From a checkpoint of a small transformer trained on Wikipedia: 7828 steps.
Each number is 500 + 40 x the weight over its row's rms, rounded and kept within 0 to 999. Layers, rows and columns count from 0. Numbers have three digits each. The size before them is the row's rms in percent of the matrix's.

# k: layer 9 attention key, 512x512, rms 0.0526, rows 5-29, columns 256-383
# q: layer 9 attention query, 512x512, rms 0.0524, rows 6-29, columns 256-383
k5 089:479546527450463514486544532524561514565486561510523560483550482581483409460499459528469506426447507486536523481450488464515567456423545555468557489569551477422513509481466437505455477544482498465460520508453545533349429466479467526491508515526518444541508535471523537522469562539551481503492464542449534540429445510392423501434483479505474461490563486575535610576461408545507549493478
q6 090:504498515496446454567465565475521510432526479533558526455513435540489545470492483552501490458531526476503568476493489516538549503489507478526568543440502511531531479527499459534447504512525528546402511504491510509550498406457420526593522479508486477502497464537508516469513504565484520526459505540545469497539475542411522452480541448558476604515497458536451551447428605529557389413478
k6 091:478528557476445468497449492492473470432464497467514482568512473498523450501496471502433534494490403457484497563452544433485537516463463485473567521512470473496440535549442457548502569441478485480504480535483452547391527479510535536523421588438485504496510523386520487502451576490473494527465491467503480462545481468496501536499521445457528532522402478547555500469453428438560523548502
q7 091:496474566478522515472435499442484512489502568537426482515480534510449562480431516428535448491510479548491488498540587500515582468502487459551464473523521550504436455528554469492421528474446540534435486495547509534441433390616437417519468519465476510608563471401547506498500488591494487510501509478491523445459454478414537434479471510498526472513512572567514488458460473501503389536424
k7 093:520482399560559479540499456475498477496470479477552478490547522468552485549493499430467466500512453467556485568472566483447486463541527504459565430510496457590516515499513506502571542523444439512516462599534549488524494474510490556471469479538456584486557522506544525495485568496492509559529509499480504527531439532466437544566448430508525588466500454501479531480573490510487560506459
q8 100:526549513469483486513551469473530506520533505518421505513548548518502548546557529541523518517456492521492530446477428487497414473543484473451533496511526570504529489524499521497450553510485462579466474540458512455519506551514523588444520493429465472510510531556542524502545528478496502444482529494517579519489546517570428531493527534562491485465514433515557488553504524534473466502551
k8 087:515479490489537590507541509528531546443576504430448501543528478539541594510500493520467577502487475397496557584487501460593535511484505494499481504581441497554472569542528502586552443513544592501494500487554504530446498475487454559560518491541494489529458505558499511482513520468549489412513515460455480542541430497495479545481551514527495499532432539523525464489565561521505512458490
q9 087:514499505559599501472555553511523471450579532541556450534506473507471552551508489517542479439464434493475523484560467441551473457572546493462488534447500487594535452450477516397466476471484483556533514542516486496505522438522475484445474459532579467473571465501514447555532445524475530454503471525450501519451492529431561497501465480520434518465518500536540565531529513491518459428533
k9 088:516466462454467543476474481529536512511492500451449552521501484486539533474465576440474519484441451483540478567453433467543487545562508447426522463522476512493444497584499506575588511539503458526440480505483560416467571496502502521516467530541473514529499457477487457500406541529552457532524539488561478499483592550515417505476488518517505578539515471516527524513580479457468570519529
q10 098:494529587467500445520462538518541495467521521565510501454484471468488522607543504490486499593582572427494454467544493510510565495500530463506489438440510532468507458475469461505414571565496524491454446501518447489468543534541526515527523396463492468532482492418367523487522560597460552518497526584502538575476537546522476520513524518507567529486495561501520506514485509578538413519449
k10 095:517448459540484543461489475503444478490567444467493457454501490434528522505452445450534542440481460479538522573388512450488495482472526482485522495499504419545515536576459450498531498499501502507534507389463500458490523447472449504467461516560458506487564534486491495488408535511500547484511479453534443487482453508498496497534470492460519411540527519443488488486457527504512488557471
q11 097:488436497491437520583472474519519512497486471443528542476443489486540493452537443556479487466453517466484498529395491512567519536475606498460460477516502525512463455486504435462416488514563529426466596531468512533467512544461396479432482512531517476514483467568499532547567502482582466484465497520502477497489552523500440515482451489516550516499486460548459453573422447531544500453509
k11 086:475577459507466538523514551415442603467449437497582482527490515501569574501570521493446580570455450485515536439531551463559502439504531503488506493540492473571532487448464519485433492520523492453522506502533537484481466437540471546547452472497538432450460535507492494484505538439525519536584471496402553439410537492449477479497476534446565580464551485552614485506531581547514473474517
q12 098:497507454430482459470521462603553540498596435524547529449432484487524495537484456587469564522492460510541503540439393499475491416491567523454479491496463481457524519509490589535496501451467527440550558525543499533501534560522491547489462494512484459413521540515438501492560500435482475499519512566455415513454506503528524503566546551541493457484439539433502507532553531512460527483490
k12 098:479480519438490493534486491462483561498451505462511492455414510436459431482515534557474479508454465546527462452449434544538469573492381536422515480497561501564472455475510521495522483517520548571520512492471483491448554495578543481450559462497512431538435453553471527479536491540535480490430551496517443530470492471457448452557576582540504456485523490463562498519518457447514548480532
q13 092:516507480447489500485529506410554478457521578485518490565467563509465535432459508481488455515525572454480506497455495517537555473491461508459578494543452527514429446571433540418536472457467501460455530502515525456554542485558469453488433472528434469528573475530488479465472589495520552519497497462483463460541555512515497463510519475499521546453518577528475516479551557495543427563509
k13 094:560493470526579446523489540497478539489453507578620477441433491481473491510479504463534479492553489516535566467569505504564461553536517488526531462519502509539550539519465485542510503523508468467507410479544476517553481480500541428526546440471516443466530472455583477481458498503582535480473519549466510476526416491496498420528502547509487495499530498508521477547561456495504477439451
q14 097:509536492564453500533437523480500448503523509555549487530527512516474612467567526502509490493447492464540516491500448449451504465505531513471494484459553514530515457497450462548442472488462541496490487473504443486534550468557448515541514528511468494493496541498489509532489522560560430436512455500572540506513501403508386473488515542480524481465491518512484478452477467532501529523479
k14 099:499513552521451506489457511504500437424476591447516433506534515531488504485503562463486530528493471499514513553502562452529487446496535529459554467550465480539440521521526523583543487508527597562511480503522486570515541471546543494535551434389494533517524572497529502554479510548534505416440444433443515479503529437481485475500500480515541477494467566554503473543534473443557569398546
q15 090:479547537557528509555568468556530466474491474487449504506513512568465514450529417477450512508467494501493481590470476489470482515425497500455507504475519524502488491486416471507424476546513496558445498419456460512449451575498465493442489513504473536474486495529513550503547531465500439412454512538532516524468562524551509467498539496453513446543524466530566522508513439485498513509503
k15 100:474534499444389550554494510467525531474523483536502503530477466488502525470515511573480513492489515538463501452504505556551432469472504526509529561461494470459550493539437485532562542518492476514511531454438433447559469561488512488505508603522457482491474499508501449596467511525439468521487551487531638551544488451527543483468562503389478468506540446488477497421514480543478414512503
q16 087:476489451533533576469504450530466446491520450505487447561505479484532400495479548415529572508483485501472485491548452459471499486458465531466514437460474511469434510481525541518565486430471487470568503472545502496497562494487483467561531485515469402497497505509485558527488521522539494496530580470531458494504446458570465477523581527482472497515529471425487503481521495509493496518424
k16 089:521507528512485523488480486508516477567511453550463508560523452505393532506475516522542525472479508548428494436450477474519446509456484455498486507486499493459423491526446443494495536495575502531430489550508492413472494538475479524493485527559503428504468474518462446500513455508474454481482505539530486497533493507537518573453579531517440552513463509482445561440535494504514444521554
q17 104:518515487572503541582422451482514553518476472495538534495561443596515461574583500568569532494445481510493499563495475516498511491518506486522525481485533467432485560470516469527530538507562500531507571618518519535520491575504474566481485443473559559467489508530458519537602527459460531523442483530509449541486544518491496568493504490498522466503475509517517571566475533511456541401545
k17 083:472528533402444530450528495519569564495615463508485498551468481518457513479410513471476508537442542502493497452501529509465516487509577430507486441475454480463551414553535590480537451480502413574514531480495469506394541535515446524473447553552518547543464520494528538494559573507490505463541543504559458541517519514492572535496503472514459533464512478467498527471500510513475454520498
q18 100:487470501544492567522498511484504551551489498555570465433441441553440503519492456452443487489486490528535531507529548484491521512408451487441457468502466563512497475482503528547501554518464499481512393489582497558525486487531509500513459466392474512506494464546426536547522578554492462511536483478570494463516496449470519549513519534509495519502434511505496533551589504487467498462504
k18 098:488558521499445530549501499467596481477566492554442548533495514540461498425496553579507454534464546584442471512482469560536513447479511526490496464477444502433517421539437526489519487524525499563550514516408457471499522484575496441499499461553484500504429552502492562511529482512484502471524490517535472536500555580520480496550581550469433462471532469497489541459461568490413489542533
q19 099:488527433498537489534452483501473525551527475500536492503475549542543499573510508523511484531453459580494487452518499553531509467569506469503509508469457419434481534479511492447479524539564484403488533536488551498482555587466476545494504487529520422412517475555456458403485557527452479485499444475572487485510502463518455480525526498467511473428540507490510439471507482529503493516511
k19 109:503523487498525521478545509502469471486510548462608467437493555505522497522429512515511485505529505532470505468461519524530487516525516533464515426495496487475483506515533518498508445437566528471527511405571475498431549456512504569462554442500473498493472516450450508494519546600541550461493462523479414392512531464434534508486502464547563520488476590423406576555510568475526549429491
q20 096:557471475431449532505482457509464453440495490522498511533489514437569501549457492472541452481466562527471559469455548551494475468469483539553470572540450496510513469547558466496497492473592464463499533446496504409529544492455526476455546501553536508528476575563532399562469485508493488424496440436444526403470509504526479472533530528471526500548510470491525422520490404439504518541508
k20 092:516534478539551497490532532543508475462475527542442505538485551474561528509498483516458560492555524408538499546430465493421535534457492529459497547512458514493512501464533471484431482505505569497436551435549477494527499491510461549530548504445538478502563520470507512458459482451579452537496502507476468520451491503479483478505499458503517455483533543526539429512521535554525535442453
q21 106:527497491508500568528498485459509508478462480477571506488484505416427508532497558504563485469491532505496519530490516516462494525553537480538485517591446473486495451475554529506589498518475485488468478530477496521548521573543549473519547610454512531435450593567577557492537444455404509505523520515486450614492522506497545592470477478463495480566497511527495560475527509515540525536493
k21 102:556511588519532455454528556453572502484418539547406530459470519525514577466513552447572485515540464521455472550559453487525464513466513552566520533523467518505531472525516518492450521468554507514526492495471478531465417487590474484544488579556530507543490537473520446515482527518525452524469498453498535550514479556513523456384465504481563515469525562524450487625464483508528482506501
q22 089:542462506506510435524464495547448478411495491537510482530532504551417528493551539476457448549533579441503481538554555476543518484525551469485470494511502513589490533613512503502512444508518536417495514464518455510482562525545500458483446503512534511520513537477479551494526487530562535546522513509466562495466483495553468510551456480453551487565483540449509432488473571514438443498449
k22 086:586485461516536425517534489537517490506455538436551506535488483520532523407452527520436441532526582476559528526495552451489516541393532471477548446509444465519415489548552432546437467585514529456440442540528549476567452497536470478461603435447549534514507506469501488506496568492580430527514446468499467502516538504533474466449522439515523559457543502528462496490509526530525470436477
q23 101:486458550501497519464514543460515502481504519515546452444484470487492488582536539506499592552507469493513523563500557420504451498537483452560536511498433473548465443507472520518579544502514456568461492573485509507436492526512511467545432532515471491519612458502507475498451461498476555513535541488503498441456539393503533545518464505485566577492473523478537544530499531484492543497524
k23 093:487443581583516540594480479493575481532485500508510501456580444551436482519488435469534438476486538513520451483534485498467433552455533488452514458497434558449517462482484477466487535465528494613469457492546435476497517482487501475510448439536455507570644428500516443482490513494432469498577586531438549537532511620514506451482531501471522421482495501457433486449491543544522428513503
q24 101:480515526442494490476557467402498502493438502502517429496464461546454476494505543436481499529555517429492492519521423519442498441514526540553467469531474517544544486536561526614566482510497508513545452521567551538528520468475436393545488555433584507519462451456467507431533489560503581521458498468499560543440501471488574575562473502534565526460549537485506502524479497539514463466483
k24 100:577519565528517529486453512470548482539484508527509525461557531449520484494498555534513511496501494491465487536498511530472569496461507468486443513539433539564517501491547477525467488433527555537569463578516485453451451440484468516498506484456482493594472493477537457449507379462537478477526525484488473526498470511517449473482504497566516497530484459524454511535515539448512517564467
q25 091:463454510467510526510593548472619544578495516575478485495450450498486543488505475539557508467461503482473512542506505443493490585383432456472596499498584574520491454530441484513541518471537537533485411459479474604535554416514503505514487501448528477515523538582504511544512473521477483474464505490574480587490506473506551482532495484508490493468504518481565512517497513539538552482502
k25 094:409487573403473569578530505473497464472532439472410525517483528500560440476472515524469483491479507524410399416489400530497491447494548503441497510501527514492501490494515511515481465486492464535531507508471450511452513527459565484490478599533485522500441486495484482574487470499436515465490491485510525485497525488443550558563635573495468438469519477532483510531452437555504500548536
q26 102:501466428516496521525474528504493524558446503571465459485451471538517449482475448507573485436513600486484507467504413499454489474447559527448402568495449514472481517512492550521433542499498506453527465454527542478526527600455436507515515530489517544519496527551453450425452474428472475404450482460422424449504478467556536449501586534541483572531533387446516534476443473435531456493483
k26 099:426562461447502511561477602411523524534426620545565486496561461496515507465461446539465500469511587524447500474460538497477477400462500505605481512543466550432477495487552544484459484494455472471499475499473534506467487517483508468467499558492504494537486542523473419496513521444465504554536539551534569421506558478538473508504476543526530440506576478484423493501514477458488492569514
q27 100:486441470376532559500501497500507481537504482485492457431483516599479482452461439461513535498541470578581483529516487520428497564487519421483532539475504561511454495483559532501477529460416481422467495590501505497491415497461455539461494481550432497449494450586450563476523475519458521537496531515506439528508456587508525527465530494516479543491558464486512569480470541536505450544472
k27 105:545521463472427522441448454418550518524563609498511500402413484505515567439495506507475449446555470588517558522487469507483475483512543554401552474513471543496476498542444528519527504482488474492489532450542482430441484553465406506502533486636446510495525462505513503460475576456442518566519528431550465445487505513532500428446522505439570580469512539489555481457455558461521439542523
q28 091:504481530478501479545566452521492483457554588532442522493483501514463489542471537413551406526484550398498486520591536535547515477511546542511455492516495456537453499524554525478489541499503428475583553514438514440493554514547522437530491469522505554535466532422515509479499474525492479486398593500427430445518553483447487567571521539541500550472528517452517537538492508484468500518530
k28 101:542471505526550474507508467641459494507502516547498494547540533429472478492494473517529515464494537412482471548435485501474510479488584473504480533481431532546391527479533467546478507541470496557447495480580495528535426495512534489407502459471449500522507536460502457531459480482471483489449429485476438472494451556575483580483518486533512533543485513561515456502484517504522537523433
q29 091:513488534544501535527427479468510493453456526459482437575462539513440499515416528509532467549515532489506516483506485516532478483460570492414485557533407517526556478412515507587489404528494516489463535534466515526495511527526455467453495427565429556482485467528485543533575484520494521443577476512511508589501450583574512487509506537512494471516527540460463479441536423530452515522502
k29 113:601428549553550456464498502503491496470477535474501509453454542574529538491513551464547462551519454455553532580567530474423485495524518461567498527547535494485479485519480512555504517501522559509460465500487445491537493429515423507561516489537495463558589497489522464564513539537526473466488524476497481453506507492493429438455458520523559567491491519514552445533516493532504481479418